Part of a small language model's weights.
Training: 129M tokens, 3940 steps.
Each number is 500 + 40 x the weight over its row's rms, rounded and kept within 0 to 999. Layers, rows and columns count from 0. Numbers have three digits each. The size before them is the row's rms in percent of the matrix's.

# q: layer 6 attention query, 192x192, rms 0.0438, rows 0-63, columns 144-191
# k: layer 6 attention key, 96x192, rms 0.0466, rows 0-31, columns 144-191
# v: layer 6 attention value, 96x192, rms 0.0452, rows 0-7, columns 144-191
# o: layer 6 attention output (transposed), 192x192, rms 0.0689, rows 0-7,32-39, columns 144-191
q0 064:458509583479561463594433470523485385477484474469475496500485540512507498508542378481411494453527543513483476469523500494461532514485471569567434
q32 141:503591579528568471592553482441434522500503513519505515538463524500464521542529442384522498531536523467474447465491482484519478466547518500600513
k0 056:511484433496445426485515442571532449535509505504502506535561559485531431442526498476495456464493514533514483485491536553509545536555506455504501
q1 081:486471478477494560537542531528558594483547502489475551517579464478457537508463495501508462546544399481488516477508501493497551426543557472429585
q33 099:503449474471522550419523503474476489460500499499526550468532419476524529542474480468539431505481507382442551510486496555450496468516542490478493
k1 087:461430492484499528462439501534527445536431408496473555485483536518484492414494498479440506498480472503461535525473483490587471405486507437489484
q2 078:505455480523508523551480544528556603480513546470527522461594472488496489524516502547521446491538537525531507538515511491565574416560512509553557
q34 101:501479482486515452510577432502456495459528581468531530449460530448553548539472426460545462529406478514461564455561452508467530506542559552578452
k2 087:421472492422451484503489436473486473541493476499507497470482496483477521557479471523499526465450491430444510519556528474501501517501457507510490
q3 087:504511474555512473495538591466411447544501459522536486495496467539493435469516497472505445500544539537525458542486472545495485507540500477550467
q35 095:449536504487508407585522499483461484502493543487594420512487528524469491542503549486593556479473543528511425464449483454523482485487486473514511
k3 094:504556463507490468542491503473460522478499506508456466586473530529498454513498507559466485497443543476458412497508467519504465488514493552454470
q4 092:553454460560470532466498465454496570480474513443446568514502493384519499515567493500589458516577566550518525454505513455495526411559575549510579
q36 083:500442462476524532395447547500525545562478409444534564474582420528517577438515507510454500544496441564474475496497462542540464437474486573495452
k4 096:418470518531438593465527480500487536502501543501506548481544523529474556464455517524498432518472555530521505508541507543555500481517438475484534
q5 089:479535521449475459474472570466572424512476442523496508497456477484472497530467482524494549491519578545488503469486508475421510478498536519497496
q37 098:555543499454524506568460456460508457500446437505478481496460528486535442524518534480553497484553543494561470501418442534486478434551497486551489
k5 105:484537535448492495576570461513579443552434519502497486562483434501476501551573473465561493526527513489569517473479452454472536555568517508560531
q6 091:500571509479483490478525487468547492464511399424504510510457467553477568518513438475537523490503467502502543507538483531491498565504544486531456
q38 092:518562417570502521506519450535438526542524507477555511518465461554580511554465468507468537480518447495559526555488458437490488452517597586541570
k6 102:543564505441522510620546500458476526505589548520518461559419495515514542542500536511590586579484514513485524491526464554540500520523552490552505
q7 087:456557496579507476521388604535435500505454518507534453502474497505514489469536588518446542506447486514542518464459527515523441572549512543506490
q39 101:416605531492495485567540556453460537517499491535526415458446535553457532475521488540495575506529511542490431488525580492471444515494478456493506
k7 087:430515484470630452563407559503439494475540553441469558501473544474507492498533518527510492531470481472556495541496437456413471515494497594458410
q8 100:473532487509543519493513491497458482484529554487492504539593513502536524448567587530528462537442499544502538477498507453596514428459426543494485
q40 096:563488397475473464478499461534533449517477538475477456483492498505517542558514553438466511422514455497563504448519502619482499428504532512468477
k8 097:484479502501480454555473488524460548517450517558504546504545463521494499478540573497594482467439550445494532505482517468539524558436472438507501
q9 102:543546518507487439459539530481475525513480476517506451468535446484523478485488505419525520500512539442527487509489482419441468557528551499493515
q41 108:514563491478568494508445485443516518496507502518478482526414499584505463436508460461545498564502498455553516504464513461543442530463476515508472
k9 096:500509466443505457528534521448433530506506535521464485488538513433506507563418481492507580511568512499529459470458465465527545472542445498517514
q10 096:451503466582480435425487450441543507517439448521566465576501510500550463540433452506531486510522494477470435503506429546470506523549565467532479
q42 103:512509576510483505571465543511509483500472538464459439542454582555502445511513506535442471466468538527524552484445536467476473516509469473554465
k10 108:502381474486503521483503473528494522509477474508562485451580561484484530506432497513402447485405507556477483513555464496482532446484454491430523
q11 098:426516490479505474508408494540455470545517586475456496530457455520597462518483491514498566575505455418517515501596518554553471486511537516495518
q43 091:481531430537507410513458477558541516511436406471466538560463491496474495548511478508511552556497432563489513445501455525570547520487469470508464
k11 109:506572517499526506548514504501505483549546529469469472558480459535444493490495466502573471537508476473501423408530483509507520575627502510550522
q12 106:517500486432536468512450533506489528469535525507427503496471468525571517567499491563494473466483399496520466510524552441541487516471493544544544
q44 104:438566501507527482523508516526459502530540484463561502539478456466362518566483593528520505528532475511484471467501444403457534547484484487522497
k12 102:410490462460534477509469487469562479461443530479441583453500522525506517446504486438510492502521559556469496522511537451503516473501474555452492
q13 103:551506545586449461461559461541483450521458515459509430489554457516522468453477556545548516420525518535573527548468514492422473548537448454505448
q45 101:455551498542613461479512533528441500547454484494528564488495523447439548523537517476555520526491567579479441431455497487495526545491474509489508
k13 102:532506504508481432430511459465521488426520532531487499441500519544479488567436485521442437483489484469516495488456502489418539499514506483510451
q14 100:578472472492453465475570474474486526453500477456486475503456451495569526473581495466530487539553581554530497526547384469456505479489516520487479
q46 116:470404495528438539415490549499479523545473512523484509490525467503508475476493508534433470542453494449538546513545552530500451467415490517531476
k14 117:513606529466559497573499461517481454500484489501500516536519530547515480499471563449545506499517539503500417390548496453491524545528486520501523
q15 102:449497465451493565520413550588484492536546502530475484545555549520469606524525513488484570561493446461455503511505583484508499413496470579492445
q47 108:565500547444475583502518426527410452507469505521496539462473513525459569562469527535504472456458509460508535492473452515499497522514455421517512
k15 099:600444472510518499476469494494494486530478494495533512507452521436473469507562452462537478470559536531488457501513442525546488471524534465553477
q16 045:453465443483570526581571511519504508570512548512529506461508467522500453562524467520531454509510446513501507512482475533468468476464529526479540
q48 104:452552554495544507554592511490436517511511496492494477495467490474506516567547462424534567565524546508480498476509437490513497478521488443584588
k16 125:526607512512541519584529468443521468520501483527502476581525475543423492476512475472582542475579524456466432452492536464542516511576516492561532
q17 076:569479538542457528465520510506469472523516518479494561438450408498454517502531530530545492534401567508527488584587475515526454555449498490486404
q49 109:459477445469457569416542495517529515535475551506524473551575489501522509442539484537476491468353529573488545556522481583545515523523463458487468
k17 098:514449495538539580503549483482472613492512475455520521412532462500507623476466524516494497497458447526494519564541562522461485465483515477501512
q18 078:490491524497529502429534459523485571483505481501478493496430522454514501414496595519530445526454468525507504593518494492477511521501456477440491
q50 096:511424519468429539474493531546547462446473479480491500468502535484402413421506530512470467495419444469490563495528500516486512509506500484515443
k18 095:499471474492519518460493533518528566450493493480485559425645524466495524555539439474479465496512539435533499561531506475464566473514497512478515
q19 080:484503509488455548471495473516581597508576586512486513497544506509475479573551538525461474561495452437508478488503487494558497455524492465467498
q51 100:513475476494445506543453545500469501506569508440496482435497510545538523507533541469480501517515497522500476523490561458512518508485465542503543
k19 104:463391454492484502453516499467494510556414542450602494454504478427526520489472606522479498571517521528467516540529445496520499559446521529463527
q20 091:529499534457590514476580559525457512511533589479462484478567477474609536488453516496498445513489467540560501510481478523571508507470519513445505
q52 094:515438468570517499453543497569498537508480522485532494473480436487531475453508505499552513444489452548611476556431496528445490477504510602509573
k20 091:546450537476385546452532524503498543494481479459544563498484544526497537553433498573507508520572532495441532557477558469572531437530516521556504
q21 089:505589522468469524482491541462503484477501570491594471509445473485521516476541498482478444517412528488555492466525573510418485521584505535478488
q53 090:460535442581511476526459498438482447537501502502552483528504520516366479453445470402472509550520564557455475468526487495440533481512535492510506
k21 089:508597489502467498491502531483492425482460538534545537468476515505535439511521477479468488428494502521512526501513483481536527520472610467522525
q22 089:535498506453569573500531462567441427523472507434449516562526452505521536454470521486479553461469424448512491421471485464536473519428416489459447
q54 104:457547516491596455489404503453511519470508454503496462460520462493532487463472439465452551457503491470534450480575502527473507533501469484544462
k22 097:572479529495506445570459476533468460514419494503498490486518502560523510478554592483531466450575467522487503590503568508555513473474532452433454
q23 086:581459525566562519547515458524437488445438492475484526496504484470503535568490510478452514471552498461579493569518483492491508509587544509522543
q55 091:515485531491502516541463433502476583477536457445510435506447501501525463483500492496545552488507434466523530526521472491533477469532517538502471
k23 107:482447517496455520554425489540502523479504505529525538425478525506465553496513585459477558392485497495540589551442550504440492498478532546474484
q24 088:474533546477501456395403465528477500442557519421434520509487449444482562473469555539462510456535513556590471482478459534509458521480535532502477
q56 099:482566535442527512454492465481523450559606427517475546524502488522496447510551465488454525488568569494488447492519472444508510516501560427517541
k24 091:481472496478461452484525478595577525437466449463515464538494471486496526436471474466532451505496441491542519491465511441518507548531511451495546
q25 095:513498539505512514514520435485465540556534481545421491532500494564514478493543625490439499442474438401477539594533536442575575450512432492424538
q57 091:507455484522545475486521487494479546464420488535530582577514530470500490558505575470505500511548466447498550506464469465524549521437503551448451
k25 105:494400482484462553455548426506511514487547442469573512379494565523531564497539551535456502538500482511494584526506498519526555497461491468456477
q26 102:486468533504474489468542558488499562485530552524519578454508459547490527523463490484488477536467526501511494520536472598552472447446514508491466
q58 106:524496460486553542393501513491479494487544453495426572415449455481520483545501509483527518569439515522509533505471555559547528513511448499514486
k26 098:466441424445489441457496461507496518567484491427527438479542543448491523461466518550504513548460565518517509535486517462502550449488423525489465
q27 099:550553429486503446567456500528485436511536502484543485544462472550476482439508550508497523507462530501459517404434524451407529562561443546522471
q59 129:497564498440566490557512495425479505516506512501495558550477508503448497559527477471572509507566506467501465472548429480455451512494462460556513
k27 134:508414472492466561441484501559479575486503483439511524434544478463563537486477556532449460520460535514531573562546527535478501479431502485512496
q28 102:534525544550570517506558468564431495557482499561444427527468468431584405500501474477549476513476470492512576488542520502566544569445523479420534
q60 110:497502524515456425562491517524473548517481530515421543495497503512416530566529466465463456555516448482476493473528472507480563460476546512558476
k28 100:447433532446496523461516515517500492544522427494484513489490542406546541522534528515477453475487535501523516525575527537477515514502520459451517
q29 102:495427504501528464451582452537495447497509504452512481467430460474531499506502554502558516500546421429528478517518508500453452495519579481462462
q61 099:457576531523518477505480528489542484541501518485533509454498529558488584508506521505573502481552483485481469527539476507387475586483590501556404
k29 099:472475496501509482502428454412518441458502461596498493486553469393519492522475495476459506557515535395516471439526443549525523547492575491511487
q30 109:453474591510470500539481457530541428488452405505547439523527523495583477564467368529576467429535538456447474494457505522499447470518489524549578
q62 096:432483495480509483457530523506456515516479519539576566477529500535462565469519543449542492431452462510521515566480516556481467504529480468472516
k30 105:523545438507413465566541533495530457457490499516449500522458514527467517521532498447477450501504551525495453452454551521493516485566546551511531
q31 102:514546583456497482507524440540438532519565446497501520535445615458489470481459450468467499506527540512528551554522449402491499538517482510582474
q63 100:494567444540519461502460510446506534523412510459492443610501512473539499512492468513459548490507558473520532568479469514483467466504567489480468
k31 101:472470524553490516526565496485548515468505494573550595404570526500488471526513531503479487500489485443420507540457511484505485536452483490557492
v0 109:547502547424492506504437528523486477462524617476505507464559442514495466553494480528507485515476490524537449501501576465469468450504613486537516
o0 095:485579455525487533528549538530500480559518575477418424479518528489516509466520549440479531514488485449476520551473505587485593528500489502440571
o32 126:504404517554544477505471484442493546494504462477520540549517532477525473480454526540533506522528554487458571520540501468491477473489525505513443
v1 112:506475401545504463530536434503461436460517479477520517484489523453508561467541460549549553500545446532569473394545483504515538450476527531393460
o1 090:508514506470511547553500550502502515509450540512524467480439506503516572473514478535569545528459534557464377548492556541461486518448428478582497
o33 127:578441530552497538436549498475474482531519478439504523515522540522507478509495531472486537434562512406514450586567514504487509512468479493537475
v2 111:468534462443491483474470534514491602476539554490526476515461487460424523484543473566498533592473444502588508516451512501542530557538471563583458
o2 094:537440447529467537518430494621497488462440478481501515470469471467550488493500463454467553437415532513515514515514461491459524450434448525448556
o34 128:474528614477503526512471547471530427482491497522474563554514500433507528550538497522399485554537462504391485501553478417528529498507524447519503
v3 113:493501512472594490550468533538495543520523515486501512470486532538475463518486431513490524505482455479571516578492549507433432448486462477437538
o3 098:553500456538459564466577543530514468464480546543486565522492436428568559517487481455529547438516483538477530538507482489558490483446504496495507
o35 124:550536485448528450455520478543523489558501499479453548481479434488435512510457522493519495517488464491499504427536443519546580525470514476498529
v4 101:446488487489469503497569578525501466503529529556442501482503484466510529516487453445499456565467484498436533532521453502481503477461489482470522
o4 095:490573581472549563507485453445450547471551461499504504517511549482522476497440570490488497456431413482459457460413513487510478527485533561532410
o36 111:516553443506513531518463514540551520517479466468494489448522529510466496396513516526522479505446506449427502481469499524550506495519452424490521
v5 099:556504562402473546518540575607486474499539435533608492488472466454474499496489500528507398563443458437536498577453506577431524529509472529495495
o5 093:546463513447448458473478485498446535496553537466482469465464431504542395432532431515568470488511509510452534475524485493511485541434458487485556
o37 112:509518543545540465536465503508473528479522522430503480482546541502447530471503521491454540491503512511519490400455569539536469510545518395458527
v6 100:480539554491502529555516465472578490534475539466593568446466443517520483505483466404517514438473468471528505485387494522590486483449528543510529
o6 092:484498509427464447474554498502511547476534490528471488523534482460508512540566488500523463519497448493518446439521481484558418503479472526547503
o38 118:497494461501448524484465487491518497488487469484357449438528481504618500462460556477478564507490506477532501467452562492430478564546484486503577
v7 104:509472530570526546446511490496428493467499542496497461519538540521503496530459515569487496559490484510430499409528492489495508549410458534467500
o7 090:578475493537507488573499473478489552476484594512508581398510467501491478521483486518478519471528514526626461490491465491540563544496500467448523
o39 123:463541522509490449549438440569476380525555478480459474485565497520563509478559463450480486493509509525472507503560499488542458529530576473530470